Weights of a small GPT-style language model, trained from scratch on English Wikipedia.
Architecture: LayerNorm before each block, learned positions, no biases in attention or MLP, tied embeddings.
Each number is 500 + 50 x the weight over its row's rms, rounded and kept within 0 to 999. Layers, rows and columns count from 0. Numbers have three digits each. The size before them is the row's rms in percent of the matrix's.

# layer 3 MLP up, 1280x320, rms 0.0497, rows 455-788, columns 80-119
112:551467530480454457561480508488547555555494554585486467483477513517421440510466496542498432570529578440472451376561528487
106:443500458495538494483579380482475503458485475602551524502509496483521406507501500446423485587493584557476514467533523546
102:471552488412514577500502604531455554507524458497608445397496563471486489453452471450460416495561535540515551380542596489
103:518501417520430435538494501443519405443544598538447431456500502565517480453500433452410494452489569443504497519470576525
100:506497436442456519517531457429495440531525494506447463616534511498484494499447502545505510579555452510534406592487529502
092:537508470437478526505548558456475453505489447481440553501573503491510562452476528501514553404481433422502574578445571511
080:505489380468392522546445454487554492529502502517433487518482511574438530438512495527535565570505451515481491512409569428
091:499488464556519569545498503517524539530481569549443541479488528530446478541545482547621537428511398561431506419516417480
121:483562468442429472556494513493521528524448489483556556549483505478413483511487517454547403537460536510474586466490608506
091:523456494556491535430489516518527456545555578474626516428525539547541559506438486505428467545609484472518532509501546554
111:487413387371489479462530610504494605562607569548482519518520489513568481536480490487395534605483481349482484597529499526
098:547474391440505599507597586464429467484561481516535437488461562503489536499429488458465596476495516460468489458579562549
093:590480519442547367595448533472469476525455541500422467504512570490545510447494480537472467402541499468538462473505543566
123:617452541445569600487573461457465572468551613529570510546527531358469498465455497491436396486522502516561481466464477526
118:542532483410390550551527565535541467480505431580523412435516570538519553498550420417516457494467494522570484434488548545
086:418378539525502511524533492552575578517486562486575545496512540557482440507509407611475519523514445537449614451498480532
106:514456440437542538543519488435515533400490538540373513436472532535474492510485470495505492439523559521506533565556524500
094:497524419532494532603468499520511546489577500499577473475396576457440455474500472503495475492490473441495523415448567502
111:579555485464494452582544574460534482465543478557599411486409615450475463512423488449531453622514532495588525388491495537
098:554481468407545522470494544474508428408588556400522461527475481423415575553528456384530444455522462490571577421450472511
077:513466554483462583508380517536493486543463557550515486443572507463468553424458504626464520436520458414608381546521509517
082:522521519455521582486452454476491500554511432502500531449540479497431474500480488627540432534603516419544481512576555577
103:471554483473467548424429526481511530517448504534522556417477490474425560559561474485522457545495463532531522439570481493
096:475444519420558499410597501444543460426484545492446423477508568495523490530521516532553482468567513524491562507412450499
106:357481464454516484572473507438529410490543407484527509541508536554411542494473464500454590567480494504499555415526565517
116:590443464438596540464495437491515510526458525559417487532455474491498535515377488583480432420566573471515536581523563518
096:506466386453494499508541591495595489396490509520409510433465514509509501640507448458475538435533447390441434548529457504
077:474470524532422419407549596546531519458564494556578569441529518456452510559467466483570525487576490455529478517528534552
113:598438494442548540495440472468577567468484572451485525525363570556467522572518522439572471529541486530618545476445484492
114:492528511478521510542477453493515567344455524450456535522442519437473452496522475532528518376623586452452478435503538586
092:612498465529516438476541542460550461444462510555433523556498476503457521429596506427459560530525451492558499498421509500
108:482467521460511558483567559477570471496569568460496443544511519624459503525560438545539506437478393515609651378463537509
090:553508541425489419516405433460496404516535562548479441539572459560436421528527462450512458447522502431503546385535533483
079:433495487400471503633517497591697562521428529463475564472446583525475512590504500616518480569572403479465557517510442534
100:457477466532569449461501463467540534409541514429539480522427533434555507534476531526490500492486603606495494469488518516
090:437439533472578542486483504467465549515509546548579487457553520478482531455534520443443475511484496504486513380560567508
097:495489483472441462472534542466474454488579446417455541599495496528455482498571464424553481438546458544588601450525496553
101:463501407481481539424546548500539527535468490524468544469465477434468581534533471429409430563550464501571442551522560517
101:449414467442448574479534561464551499463478475388462524568461578466460511585562496454508502509431506594443526466515491515
100:394538471471595580426495487417488503424554528468534476476421511544516500526501502507543487478537500491503450517561467532
103:534563518465448506481515443483528483597487419390484382590462559573435481534562452438502549442519503559541527496455535453
113:468545484547538492463538527449519403528517500521449463448506484559509435395570471472451560498545467511521460465470492481
085:470558481461476445450433571460505544541445563442522428485524533383466552586508504516431545528429502484546525556503482459
117:487480504477439613478541536459463448502475466535531491449467496489473514445531464421547555578467437497493474467488525458
109:497566499468651510514454584620523456558555524510572447564559523406457558551471463503526517473408528467462512463567538533
090:446542539480494581501522488519471479602486532579534533507493516495479382532532474553458525383475464467553576489553472474
090:400453508462428596489496520451467506487554509495557448460422525486495605523614535432577525521556446488576541495573588510
089:519446537421477497589445508549541438474501597514569440593503541485435458592505493517512518529496453483545534426402510559
095:527499481415428533558443446417456466526419494568536482393474540449502517474572504510441536507570496517432461459575542503
115:474421459474569535460457443451501562464582450425527592432513527515471496588506451512564424462483471444546519460599532515
097:508464496581510471540434506443508447579569464507441403514455528589423414521561437468492451471637536494511515412461590470
104:383489487454483500569490455419502480345444509448657414471487543442462538588548515478491552461409510472569563464614529467
076:541516432541538481527436525501486475513533494495481617538430571553472412510383464480369518465543532416560465484512603533
109:454577481461502464412563452545586547504589479480470463560502472507491496436557505500400471512519464465431451427502531520
082:493522438412385585484516543455501473475458534526548514521500570599523572509521468475481433477570462421558490463496549604
088:532482472504485569510458505439472451483533487476487477489523559503457575524501470466450488452581487454588495484536533529
093:453566567447518541483475486530537513520481461491496486504531447473457565497535507584520504479548512403471480500570548538
077:479458521524445482503555512486484493564503479472514504504469561494467576526543477381561521437579503507515542498491436586
087:528488419436448455492511544519604501410522578457489483623553518442461481588475457494514486586480546562472434486464494495
101:522620516507592541542417425468540440509615479540525543551545483521451527474527430535528454551446437545451433461517508505
097:574518445459510483438512503474534551438503509515517388525514489511522406562487457507430505516502574451466530436481500529
105:523449499442488459550563593522572508460518485506546509476541607479430466551450477428447507510446489564522516474599502546
105:507456427558483501406425421354412609474600506534486550498454498553490555495446496449537486476475529554529514576555558525
116:391505432447557491523419522425580501429528487497595494444500608467482590464525496439528486505492528561532503476553444440
105:506544512509371518408496485588471467504471517515530563535513535438442556511503487525525504501485523563495487408549544484
108:482397437482498498467565503508483494463474520520519538420520511415510406498561493462499460521567482535478561499532560514
090:421563461441515554496477509552581597504485438454575549378565509432479523501509463564551433499471513526517506510450531504
092:462531484466480502516553500620485624465536543469492511426501492510499459442435522535414435599503510486519430541549548585
091:497529469431448512576526439399449496554541487491507465526565564556491563438407478502466409428499544531517545468524535499
085:408509435508517530462352539543569483475462479458520579528504528582417539472501496525526587522444450480517505514472521558
086:543494526493579558488469458492487567481559484538514462395463522496507484469511472528563469416489499434461563511484579473
101:543470383477494473450562515519530430422589472460491470489543561467503498487407448459540544503490536595446494540498582515
092:550464452475594431507471505463494434497470511568496455524513492501482496491408552565510568491479484524621574413536525552
133:529433401448483543568561510560488520440561588572476430461511455492511533466548435530458616491528467485456470546523538524
073:567587495524587480592507424413438486529499551503490493473429637522490633426592457452492465460489533560450451470561573492
076:476522538443552594484542463482489518504520496509584530446578474456468559436458444556618448380583455491511488505554538534
112:573474417447459436496523452501499533445503569565513535457536517534488401478470472529544467452535463480523514486547519584
093:534495529475501494543514558539543507568444491538579523602458529411427468459530463581520433596518573544597584394559528526
086:524507505465573458453437483513520434516550568463622529521503477499522608458552523485575495461547427508569488509559465540
101:395497485465662425355473505529584503398522400489535558602501456528486442479466463498510549526533529444512433473428570470
110:484623509511534501549553616451448437483511614462440454514477588493497535537484456418446449407476511485639456481557511498
099:496513513516448488508433590486523532498467552591530581446507531476470526506398517545480609454522519541549465434553481514
076:472494467473457517470554455528534453511450486551482518593454546464460594510575506524568547523474456529485606482520611500
110:483462543514467490454546549523518501535628461485551520547503451453436567482473430505504530522497448456554439441422521488
101:457516474469448540547502406472515543532421452504553482546475484365441527568534457520614464516484435459555539449540551485
135:494511438542476539550581538548536581519538498525505464552499561562406439474528382585461513518457492471509522401583593538
111:485455479469490459595480484405524496486476497555549400552534538551488520482541517508538587569464483569502495527534451552
087:435493510465496541499515530470504563455488524509374407501496497549487527534570529506477504462414470547431560452536471478
091:580518497380433577584516521483488547492412555534539478565525561400434528502514493577491595508489507623435582433509552554
093:586562470425536539543526491439509424434472578601520520552514494511489524564448481453420419507438494460528571440451464533
106:503503464438550508610458458554511530565582497530526512620481605540469474494475501504541593542425480578596540432524616534
097:531497431474418538525612584471554472505534522508528423583524500484511474558493460471478532532522407554434537502490575530
095:403494478402594551527457528545510559440520446488540498564433514484451571637496463544589438514504479571533554488487522600
085:530606447475444473531485484385454512517550510588498475477543481565427442627485404534596423554528447501545442427486467483
094:404514469446528588582475490443469479457435566494499527509476589433431560470518426518508509481584467503514489488468609525
083:572548524450553513534575488526473500468508549518433562469524531434526518500519522484557525370594517476548488474509576531
082:559420552450516507426490468500544425383531455414513497585419517498418516586437484533504304464513444428549505520441485531
093:498480517436580480472408501470489552439517439588607453518428512499505494452497478469444497541600520494590468443551436595
111:484446484445479494554513496427576477506489513415570485481552539481415465507552398502498585473471509427493455433509546489
126:557551522474549525497611527481469483499494527449524483550488501442497506467425508477540500452502466495498464559564571522
103:533523468569467414435435578519522486543589509495552514424489512601506402437491528419514524589476505557510442419504541514
081:499484552463492593488493499403547492480397557564510525555475547563449577520579408468502516561506447448499403492488543524
103:473555453477545445495469510547503485582529523405480494479542474581487414514462515512526510475570528472450522379551492562
080:634412486557454497542444439377655473464554566552505449482473511526464485439487532653511516499528459537455533564454492448
096:514500384504457460429546597544555557528526604471477477496507508485493464561585395491366519528478441372524479533493436513
080:499513478486448518506459546405478505471476484497393630562529551536491506535577492454509551496567469438541485525451466430
125:480552519490557515494504541412552430458567458538570541427570443421455514453597430477502518583528480462497440371404521471
105:463500369459529511576662562446515474533506596406455502578580464445532505483454474441361550480466533546494450497519519486
098:549586472500582498495558641521555528490628517432495558500445586503532482462488423554465480357523445543557439514580540499
132:503492464428440509486541566492515550493525453459443433504487563444440432462484458455489538518548443521473623471480565509
104:486510445413559504486539540417482546440553559417476511503527501398488507579396481476497438502467523501548620499461512504
114:463532536529526499430447516471534538532589508537501604443402591614506479398556446540467448415500473450559553516544478527
099:441503478443567464564561451534506545452504502458560478459510537504482546482638486451579591512571446560491435470477483533
124:482485437540539477503430490538580436502605492450474428537530531552417401434440464475384507526530552517542437483480572529
092:564541471420487430511474593470507596394432589565497468477539551545523517560465493569512502587422519551580557403515471483
093:524518477538577522552454394454481486505612506526497547525488554517480460441420495543526515371574549505519554461500529525
102:461565469485558467492564500457500501585423402513453611473488513475527540547436486462502485505460436521626578486519421536
105:498563497493488476542411481505485427513439485518467398556427487536468454515522457442549546522505458483638603475450541545
092:462429471517488473421477450530557534573532427428554431530429486588511549514560514518445487557468453458477428535564559556
111:496521401349437539629499555495537472578531495575546413445513519494480448564521493556509534472466516473605527530521483500
096:513554476525492590526545505478530463516482542545490457434513581500496431485545491455486419504463485592483468537487472477
088:498476505514493573511469499480463501546453563445585494545434534404448506547468493484514514545451500537480616487437529531
097:456462522474555493536533512489521613438641558451531424482454534358421580628532445566443514468475525606552514359494536545
098:492473490539546549521490516544510507479468584418414489453481538466524499496487496560415546453438490512466445496563481456
115:581380506481543546409528492520525510495574549551384455524349608540482496539543469539529537428534419409578495506571497516
094:468578488471493530464332400502595485487446560605549563512477479401509648545540472520521502496466474520604556429540424454
104:563531438395531461539513596535537436538429561512502556559514533495463518456509460486398598510552499555525475490515553523
094:511537518441545450608390534457546510448474441517554460465532539485454472550483485484504488492437433479551565442469490556
108:515479450498520536473496602407556484570477536513414581519508506540483484566473489435529484617512561545569632488467567501
079:475518529486434560438497439486523512418557577512469549506583533494503533502520490598631580409516474525444515482532478550
081:471455540442525549459518589523508544549444475565542541524525567427464448511515482435518520602553521558611575458492513578
075:502561534508500468574528536512534547420527530454634422471537502482499495447448512467421533512448540484522487496582600519
081:493449545401377544502468556405570481464537533580576507582467583513428586499535488489502483447560470460493544441524527532
080:415550472487492627415567469591528535488432501487617579545517527388409588564456474526589501493446501481526533496492469604
074:490521457509491603514426474362501443510519522503405481488478567518515600543628507455553542449511416547592548438489547537
108:486437491438538484480507544497562501435495436449571470465439555480421542473434474500524498515581436443551450452522495525
089:557477526539506498517489567478519562494524495468525452539400477489480525483429424516352522521460514594518508458510558643
079:437406549531550500527570528467619537557535421539602365485512514548556585448428461482420490591434454583534489431555460518
100:567528438470529587563528520470533466551538571503568530543421532414466495446446448561446514525509472549604469478545491506
104:544529430450520569510531488415505548522483487470472437429350533486488533494517488492438581511580437356509574529535542491
084:550596458461565602517508557515537483526496474518488337432437491461523454489558472535537472478518458462476511457477511516
093:443495514445412516480537475507506500474403480452496526519466500509481534541588443547532545508504437467492616449543566485
100:453520396419496493444470408515518482471538516524609432520453568574513580537514493451500485485489523594490524486543484559
107:543538506503466526548579536484591458535574495533560521583497474498469497587495488457563489526506416527525499451509533510
112:513468540525492503480539517478495479520481400500547509451526629623489561439498510511482649466450453571463455465565476480
104:385475527537573568458469584391513527528612491563521431515434567480482482463460508532490560498543552550497427489494449592
081:417419498418520455512451446472532475572458565541521560569459479520460546412529536488528534517518491489667543469497512546
100:452451406432472535521444511543526495459434541454493577412500571491447507384471522462518578510469490488474504515432574489
108:537453477506461482541516476417471500478464467517486510545530453504455517515414485500533495557502591574493537408436544496
086:548474441406490466456614545553542518425568533484509503517437488442496437510570460452474465492496420428495410486491518506
134:522498513533485577522631524573571590478523501522443429584436534530443485493521376559475569510537517508460510443570547510
097:478531523421566403539577467514574511435520503432509533544519546448510469431524460529467527512474583464445541471495551570
092:537532466517532483430568461507526434541592570512572526538549488485520559536475500438405550556525482387589440452490479458
081:575513559474511512534387454494481409482453567546604411455535544512513520426486536574504493381495485468503537459588541504
110:437434480534453471437543534550591608505498447489471427476451574395406444518636490479483573501492410527512491467472547498
111:519438511542540442493423563481486429480447611541443554469457513568482498553556538560557537444605548527475513453575492491
095:537466474454417498434415466545542577460575554564552416497490547483485428456504499473459553489471599404534452589454469489
120:540465474437504529502510484516550497462472442560443447506502550554544501588488454493517458519509517540450560427557460567
100:509493544471531490581481563547586541446455466544549507556554574445511487431469505516442504527503491529451571471510552599
113:403456532442484465539508471522604516470496555545506490485516560497465534583578483513542494505469463569472617395568502589
106:477440462417472565520406443450536481514483477523575446430475513507468518451391497535511451541489470470485558490526607554
090:578542443468406586534503444476475496493529522522449519586442432457420511527536420462496492475587463519591530460543531563
107:529528407459476517602530534515459572434562537501527543455471548465434442623425474509554540469504477503579456451539448518
110:588399460428555502421421513557580598551470553466592560540396487506422502553531507439518466553552457451513553480478492558
120:486481476486536568486522517503558511458587449580524434442464466583470534458505497463437455515521495551529462437472527505
108:539413515506560369512487489471521534463485448492490455480539497413529526476516527528519527509438522542517507372522489486
091:512462423484468509458518600524453465419579483553499468442429600582491533523485463417517561427514447427430466469513563509
110:577453544490503480526592495511535553575406491465500519512463493488461541498429479558395564494451461480512519566465558495
112:410528471485454442508424517615536550516442501501548465483522536470451550510547535541444590556530473540440516441559481512
085:455450535434466522463364476483549512539436486473618432511394497423443412553502498529528492448502430437533612505472488540
102:558462418410513513426435516470540583505477505461468502587499581543469499541447424533445498538507524512478502435494562569
087:491502566357524535572423448500508509563488520541442546476497548504469537503462492536610483497561493437565491473389486480
088:448600530590484520579522434473509443503537556440468503445523480546518497460424442543483563377547482521444481402525537489
083:541474535490556523425513530514546497415503563407466560507460524489441628495467482426583484426534486541529534519414514420
085:514514533438369517517588516428502485440569562477479485544558529504470560451524444515497495480538469473488536415550512539
090:499452447508540519588420453438564470494590406508571390507463559525487451437567444469348612439442537539549520441521496508
089:514467570479454576516478589498533537460436452516508477475472540455438550522534503539553571463472420494524542454600578543
107:474519479488475586572543518443475560508549555456504459378475529514494511529580451446499423429469506471496452568474556484
106:567509554500409557481447655561536456578448586509494529555486520436424462579556478523429509425552412475585498505470437488
106:493529452455545476535449433478489527532447494429548458555412466512483512519514478486517455502496564480494512547570609520
094:497465435523558520403453474475534511475585522497485472538480519506461582550520460544497471517423528466473571440495482460
097:392417532469483584501430460508481550522453525509417381597467543548459548543418503506535586501504480581574500401456585525
100:456529468525542482536449504418546475458540585473532487478478558537455481523506506497520512495526535648472470436542509535
102:553567497444585519487617457426541552481470519527552491451499555554455590452565445511526497488487486485509547488624514563
076:478527451537470478562453465428576454531551531530401513539456529511411518484563424398465486539484542518469497448440544484
115:424571434462481493462477468463539524463520542477468539481547484501509493583488406515472566526529473462504429456484459499
088:452478470403493613481530469555561517462476541485530581485575524419428578484495523546576472508533472498531534495498486526
103:538556457480547522522435594445490492590494567510468581496492488557499476478458434543516480390550476444590503571533507572
116:448606487477493557488502556421530449520601453481543517614492593478459538509493485461505538441508420452557506535525507522
112:463485477496502568489543583470460518389572503515468449425526442494551484526477471527568498445522553537425479600515509492
078:530507522424483604484445520479544449567467516449477489567386482467453524531486432549433542501542437477534480547457463461
111:551548537459549486571550505495509576498462523574469459522473534475505437548534407543502601503480504500550603497461493519
092:519533426547484454488399463412580496497566571553520473527496523496526534495472430435523589596446512522561495478520495523
116:398577483509471540528507577493516512486531414477581505469557542440525469537496514397475590489455500618554562462564441502
117:516521553494562501512481587498482470573492418542524392504447495468466581572569440411632404473534486510600454495477437448
099:428494420420478527560512509518523476463442439455501519565530502473480502642441486617562500455463451528441589432600488536
110:558468453372560538556481513472512488457475534593469486532488552472453447475478421472556444371514432444496542560522607491
087:586552526606432502475486495488445455581523508505582564491457602572477484498415472526415469376493526437534403483467448459
089:510519450470535560577477517438527451434404608564486484468509613428483555462535479470537458511520507496484603437541558511
106:555436361431393488512551555533486512413545529460500515480525455514517476498449479467532515493483451542490474405481526527
093:499515504474562569560519554503463447470541471455519492496530575455436511467478376509486474484584515487539518481513663536
078:515556515492594500474362446367548436563457601523504571497455525455489516578517464524534480457492479511575575454495504510
111:477546513434444541564504511455525485400554573397490498493513499445442608640520468426521478464425481539606418511446455503
102:530446459474517491372538441561596490427581440508552493486468475503482566522572445418551478546452434567443442522516559494
084:494461468447507480540438487432519461472542497547510494543522537445460532516487482448605526448464550530577481565520521475
075:491437458425563490478459507452484453429483496497484566467497527439465531442487518425546528394445445513490527539429481560
110:504541442533452444548466493448547450514584494497531472545531490586466483525473504434536444578453464532580507456486553483
167:570575493459571548457564538428509572444572544575487504517473489444473435515408489504439407388483515444538472519481541560
115:510508486496461494532525642536484577455539558529451480485528470571534489579523489477495509451488549570445457480515552482
082:533354507504392540550505546463600535467517570598546441491437471476464458517517461620511453526521367489478550570463519492
102:571517520419470508457555509560451488539476578512542489521535502457502500428444529498458501507540545460476537458590650511
085:490496408510462458567471486517506437502519538504540449466419542596544481489470460524433599577442481489471442529559512441
108:473514488543540517538509506428532511463598437558634593485468541464469542561487483470533474533464487505569552513470581591
093:499561498577499501492572504529549469535545448559506536612357532553453455545535462519520599562473469498475554438603462487
104:456476505479492486501461511462515497485558541632493474469441481460438582490605413532469532578481503544588469465581491479
065:539447543552520523463506496468581499485558525627580449457476459515523528464548513542506426474651389487404502476483513508
088:597530508530533451435506438526506487476515477508537435585459562533466491597497466568564418463549511496484563467561480532
086:545544471457406563526553579524620441416526571582550520596491546417500544526479413509590568517492398472584500500471578478
100:528463456463498477547581553523538512373635476558542582496496559500476543566548449448487434489525494525506466497534492536
094:640440561531518491497439597555472561527504588532480531482424494535482520428504478520517513446504514405448472539517572456
113:549511371525505589563507508510475574514582496503426433417443480498508482495479454524500474516528470554555457505496504517
096:440539497482577494576497484540530464466537511580535486526445515515453571399604441461488465440514521447463599500569556507
103:324557443476433535585548437490556502509545508453519589555414515419499525527550457514495506547486460535473520537564509504
076:459503530450566493492457461440459493459544510511525482426545475493513508462508497593504473485464523382587400581507511499
096:510445489407546528484418551440549531508498530544483523551520518416431478555433504583500461512450520598579477431438516484
111:518478527471498525488523506528487447454498534494443555495453530492531543559576529501542694452530525575511451520531481528
105:419523566455408539490533457455575471493494473536504590495399589541458527566476467496537468506480451564461459497560434546
103:529498449543484491518553493522573574552557490549469416465583506528510557562553461573531483579532474474551418530465479511
095:488531470435462565565497492501500403567485544479473501484470482428498469424559443480446513464479432479500514439531594486
076:516553479500472469536523498527528454532456589527421522499512544417518472443468426458376469504456500519467446549468447496
085:520536557435484522397418540582525516492471475552637513496499441457485436506447513583406549513522425424569440467486514590
092:605477451538469436493589566613558500446523461495445504539575543363492532492410467451454408477599501500544468515503459517
105:601485497425576509573487551560481580534410559505411491516450514478471539559456497580500560501516527509479598549609540539
120:609539378505524498471525585489533474477594509499515500475548538431490427447412471495489460379489483508500435488502532501
074:524507455498532435432481497547536415464464587460460613517581556497511506523418471479496549448470545448496437608545533506
099:485506504475496549396584438485453494512572450458582514529478515481442497442489495430475538465564483560501570417469551529
098:531559451517471545513521525462475492496572530498520456384595494481516517448541498462516548544553554494461447492389522437
104:610447529481488571488515460439479494536463508552490496526422486551509465579488431504475451459573462423517527535502488546
119:495484539496512467496498485451509495488438547598499484538487481517489441567488419530561447472655495490522461544582489583
082:585452412442587418498432564404541437489454594524367454531544506614528420440495494519326517528519549522518508472465531521
112:467568465448570538464621483487507544356474618501510575473519494484487552452461472509503509489569500538489448501580477564
110:579428508521601471442522482535519600564502496467472430514509564567520489505586401437420557435483500409471497461552512501
101:416491405416478564555592503565520537433448453482468463517471545520499474594487502458422644538434512573544445477558489492
095:491498491413511687478442422532537547423489482518500610498527558422477469579461461549527419378554490399507532504507559546
094:478418494480512554527471494548553566468540481531536504427460494457495438510501484600471499446623457536536481480518441504
099:500481401454491519534410546401515415463479518548462640486460518572514564483547491444438488569571464524539535518443450429
109:514501498407537513499514576622510537460501553434463534473501504516491506537481489541397402500482465578532536472534506571
110:531586498471508469485533514563566512438582522493642453495508572504475442502385472493447453533508572398463471498610534527
092:611551421501492518541496547570482450433544579513482546464534586437489576477486489461523489374474499501533447480477559515
091:457555534439569567529500438486494499600405513549556464380479519553465536459480483510479528503606433457506513526573637532
100:469454477497474525591499526504541476586487474442499405562416495518497515508541414411423482489481452539542529459516562595
091:431419469467522594488551559554529586448562499483559562543471507502456560463491488458456549520435390520448457495542569461
072:537412484486463503548505487452496512563456487439496525554503598420457616484432511398466558488532476635560552415511494570
074:527537505460470490438504457637541577496543469465559546425510461467454527486376499544459544533487470408456417564551507604
123:483422487427537513546498477503457542526539606454449494524441413537453552535431470560537333528589477339446607473448603578
101:518554566436508500574520544511487590498474606531524481476553497510501502585478465584526495543475544397438525449591512528
085:499551498495557539478532551638508545427531500446496533517520430431474441565507432533544531518485428369531607523565496533
110:458507503510468596427477505480462520464466519455545524556451549386406472552448494502514591537525538557491520399434532510
090:538539473415607482554517488440596534500556495474474447567447529510415402506470444548428488569477501459591541395564568603
124:535449452443546470511593418551548396416505487430548444492535527544503481532521456432472478419578501515526431500527619496
113:472411484402419474540518529521533513464545579531433449472536545532463550468508531394506404470534435563456465460539513503
099:459498451463443462430522500671548449508535518494513472541538506490479488513484424479517543570530464525476546434427514542
078:580429509428490537543471522416462420482517548528528450512498600505561495484465531447552558367600506453533510465551499558
119:447470440487480551504526561552480527471478596568476526503445569436422509528433424511443619518472523575540535466584654548
098:426581475468482513565557465492503542584562460526481478523417529478499489509422443528455495511481494420529453449599483555
077:552533526537572604531421387418465522564449560430476431505514499495495516452505495546491485593583571549609576421570567541
120:540559435460574604547612467470476534442575589536425490521418549454469453533440439553494473474595526460511546436457454541
108:491480452482435460517455455452503438557494488579552437546500535548488482472526470533423477460505512415560552474551487512
085:618550488510520510544496491389474466477500567448503581497529574449457536499604538466564443447568478508506519511455501459
076:478493477469536578466526534514477576487519473556518533481463524485481619439457501425545496514571461437498461423444481452
091:458464414400418552558366543486522535513567488521556539603491509487481532486508509498450453583474452479481522569527519548
115:532498493516427530487523455528497452576421464478532440559486548468455535501582482526494571484577523484457461519528514484
095:529470427467451479498481610529464449434534599516458399553468474509487506582480467468415414437497469487604545486548551522
102:595479547531524482544584482494490531472427549531550336486501521421455512484470485507494543415571509546487497451503430493
086:450385525523536549467505459493508464551443521514482557558452531524470571559425543550573542465596514566498491561516456513
096:491556481520514500524460587588588472549526478454573458431476571592505387408573502524426528498568508426460509416489413519
104:524493598547483515492445433542504509548504546503496522469529425554473563495511456534478430505506494464486450524604513499
102:512569493489513489550525555452526517428390473466504496493486577493419395545586477539479490483564431503544492384478498531
085:537472471444487495466588440493543504537516570478503543629559537474441435516498417598547554495536474536492496447511495465
065:495531426497500432471535511529522541473497523459509528483443554510526498465465501488386554579445527461491448477563496569
123:495504496464471570531564519503525512425565575551468421458493475442523542550585426392513576409546513505495503568678492517
086:454570496504471512556528494509556525520533463545528483527547501481457464531544490497431547503587426524448432460507457483
083:582450506507517453491566540425554467538498478459562429507497512550477439604550500462514521470573478471469440476544442532
110:474520443499495507438597505455528375402518531540479514516438574394531509545542508425523525510557401615602565528472424463
099:421525397453452493517478589539532502546537539397487460507609477471483592499419515510541496524428457522537574422568546553
105:429440493532555540480599558507562513421534430452525421501520548552514467448408495515456648534512521615486531478615463536
099:523448456495547478521452555523526464492543445477523513503390617532443570565574443460530533385527436562570568462491474524
102:502464450480603486515454473434532486543485518544460516463422556547467452528527426421440563506607474447556559412510555543
073:536601528455456668445523492548483535506504553501440608494547497466482568510513479486608428469558426445510541510509471531
102:546509514501471513463498640446517448424477531554472445474459483540506482522484457567477547535515539433515505432546572512
099:481455486566438523464419537495508467501575501604560469488439483634481459510532490503542463476504448489547552586452486499
086:506497460507484450464546580607546577521605447530568496525493510536403432489462465455544519534516485422538530402496542548
112:437417506434501540485495496435484534584555497499519562453487512574473448517500524542531483429501481534461471547569526492
095:441456498520437515527514499456570577437537547604540661489386538490505519575542503490441371505450457415484577499480528598
092:476507514490457568568486483454529497586429506535616476539479546465465627509488489452487508501482449576585535422512549471
108:466442502491516447566600492439464431449500518479486473482508489555503524546525530493476622472515524462508422361511614427
113:485514471462533559505535532424477539418481532555480562446482508550510463453501516538554505387505365570495505532538459535
096:577542454458515508562541513478510463491523550482447422533552505432491521455540487488517521528609502545462438431450556487
114:582467470475494457459512534489523475447608520571574500408480522471474550557474455520447421457485544437572444525521498488
093:477532506456537544575524490418484562510505464451412664557451517480486508494494508458460524477469540478508619519518523553
098:455539494517477509526495556545564463598505461471605542623522562335482524517511453511487443538476392465601502498431501522
100:501509508429573491472599563512589507480585502432582487473517605507499437523364471501483496459554552474567500471555482478
099:577454408497531599452512615506528469466517580524413476488538502506495508467593464471497485457584446474488553491483520544
097:423442474462535549492583481536504605474470490477508543516544494362389515521530515450503516540445400622534526510479539479
113:400522442517448514455513528461515524574618508511525405572430513524415578515549473534481590572472465499562506520498474529
122:414515548475437557405494480576514503509456476490528550543414595415434516521547435460410494443542418503537592475463516515
098:466476529512441522551511531596484537540435508431582520520455542420512415499506495484583628510514478555482597474447478580
096:554468515412579588571406471428508499501482517622541407552543532574502462493428462477472476425521530437540469463525557586
122:546549500448584498423609572475478573421572521564481474505489484436490432521353473505430520470519523464493472468513501525
097:490444455457363545473467534474584624483442572511528502456561513485493490567532508527455443454417484407483609475515533543
117:488493524531508545460473528542508596490504512646500439401549508457468498457523500573513451477571383392453446564541530520
107:467518468458461582475543522494493512449537532495491521492505487529497482516478486522462579419493448598442407490561566525
118:526632438435497498489542522535492562455526553438534555462564548390519509550474524468498420496514522462465551568588600481
098:466537498507549524444606544514521469540566518582536460491508535440536438500440474564512456579527551525396484463502482516
090:525449483534523432471563572640515551503551470512542461460504517467461468520458457503577502493541507539449475517573521534
080:615461511458493536563430479444462498519448528497558482544486524586510484430547469470421542466499624460585476556475536495
112:517389484431561519433519534524529505478538486445623555483518579512478469500409501468494483467588442418532424439547535540
094:472467490485478607496493487471605424481549568490562531451493519567356556463493512559508558510456440511455587515444488481
081:447437460514485460455466414442500491546470504474540446509542533509489549487449480532592473554467494410516386623568425488
098:486533494563472531496561524492480467533462456467561375491536507465488480526420525479443538532489485612452522476465573511
088:505482482465492541512412530495519494447446483528531430476502499533522462485353456523364467513515478448534481444459525550
119:511510464515509552494542508560509519442590551471499507375499533500516542508512443456464433584541496491433459482549599501
101:474443522508449532448526579518579486565591539563580526608444535351469439436534482556483496423433416467494492546494594536
123:547516429467507501527525408504529623473585509545569524495496527356436463538505423455492373444489535551512492432457402526
106:469465454429463463568514426558515516493586605435536482551443513405443570504557476509510551544497506479467473496505551490
122:567471444551478547514544502462566517595491478477477533504511528537502413610512507461613398515526479568503526491484505476
103:577427444428565487518541447515535499423590493578399391504400547556551539507518491481540421459465570428467535543567458477
103:404511464482479528587506424448508457542395524458544497495527525477458598440570477462421584506467563548441568415555563490
100:451560516533583547416476465429578505535571510516499529363504468471486540586531521406555442486534544504585571523580406458
093:497453473500504596453447467484467531526466592441534494468515501407486576495452527468508477534538536578524548490430577507
117:583450466479494501580609431551510596477544494514579527546505504498523545510497426504432538471537471498398436454413536532
083:524551514435525502485613514484506441494445565501382436469590497493445578512558504539639506385485503552521549520491488512
101:494405550571514512449429446452490503556552482556524591479477462523498497571456446539471542439525525513526572548521556476
104:471517421473533518526600453442465480414568482450569557505414471345505498569433476427564510541533475602506524447527550498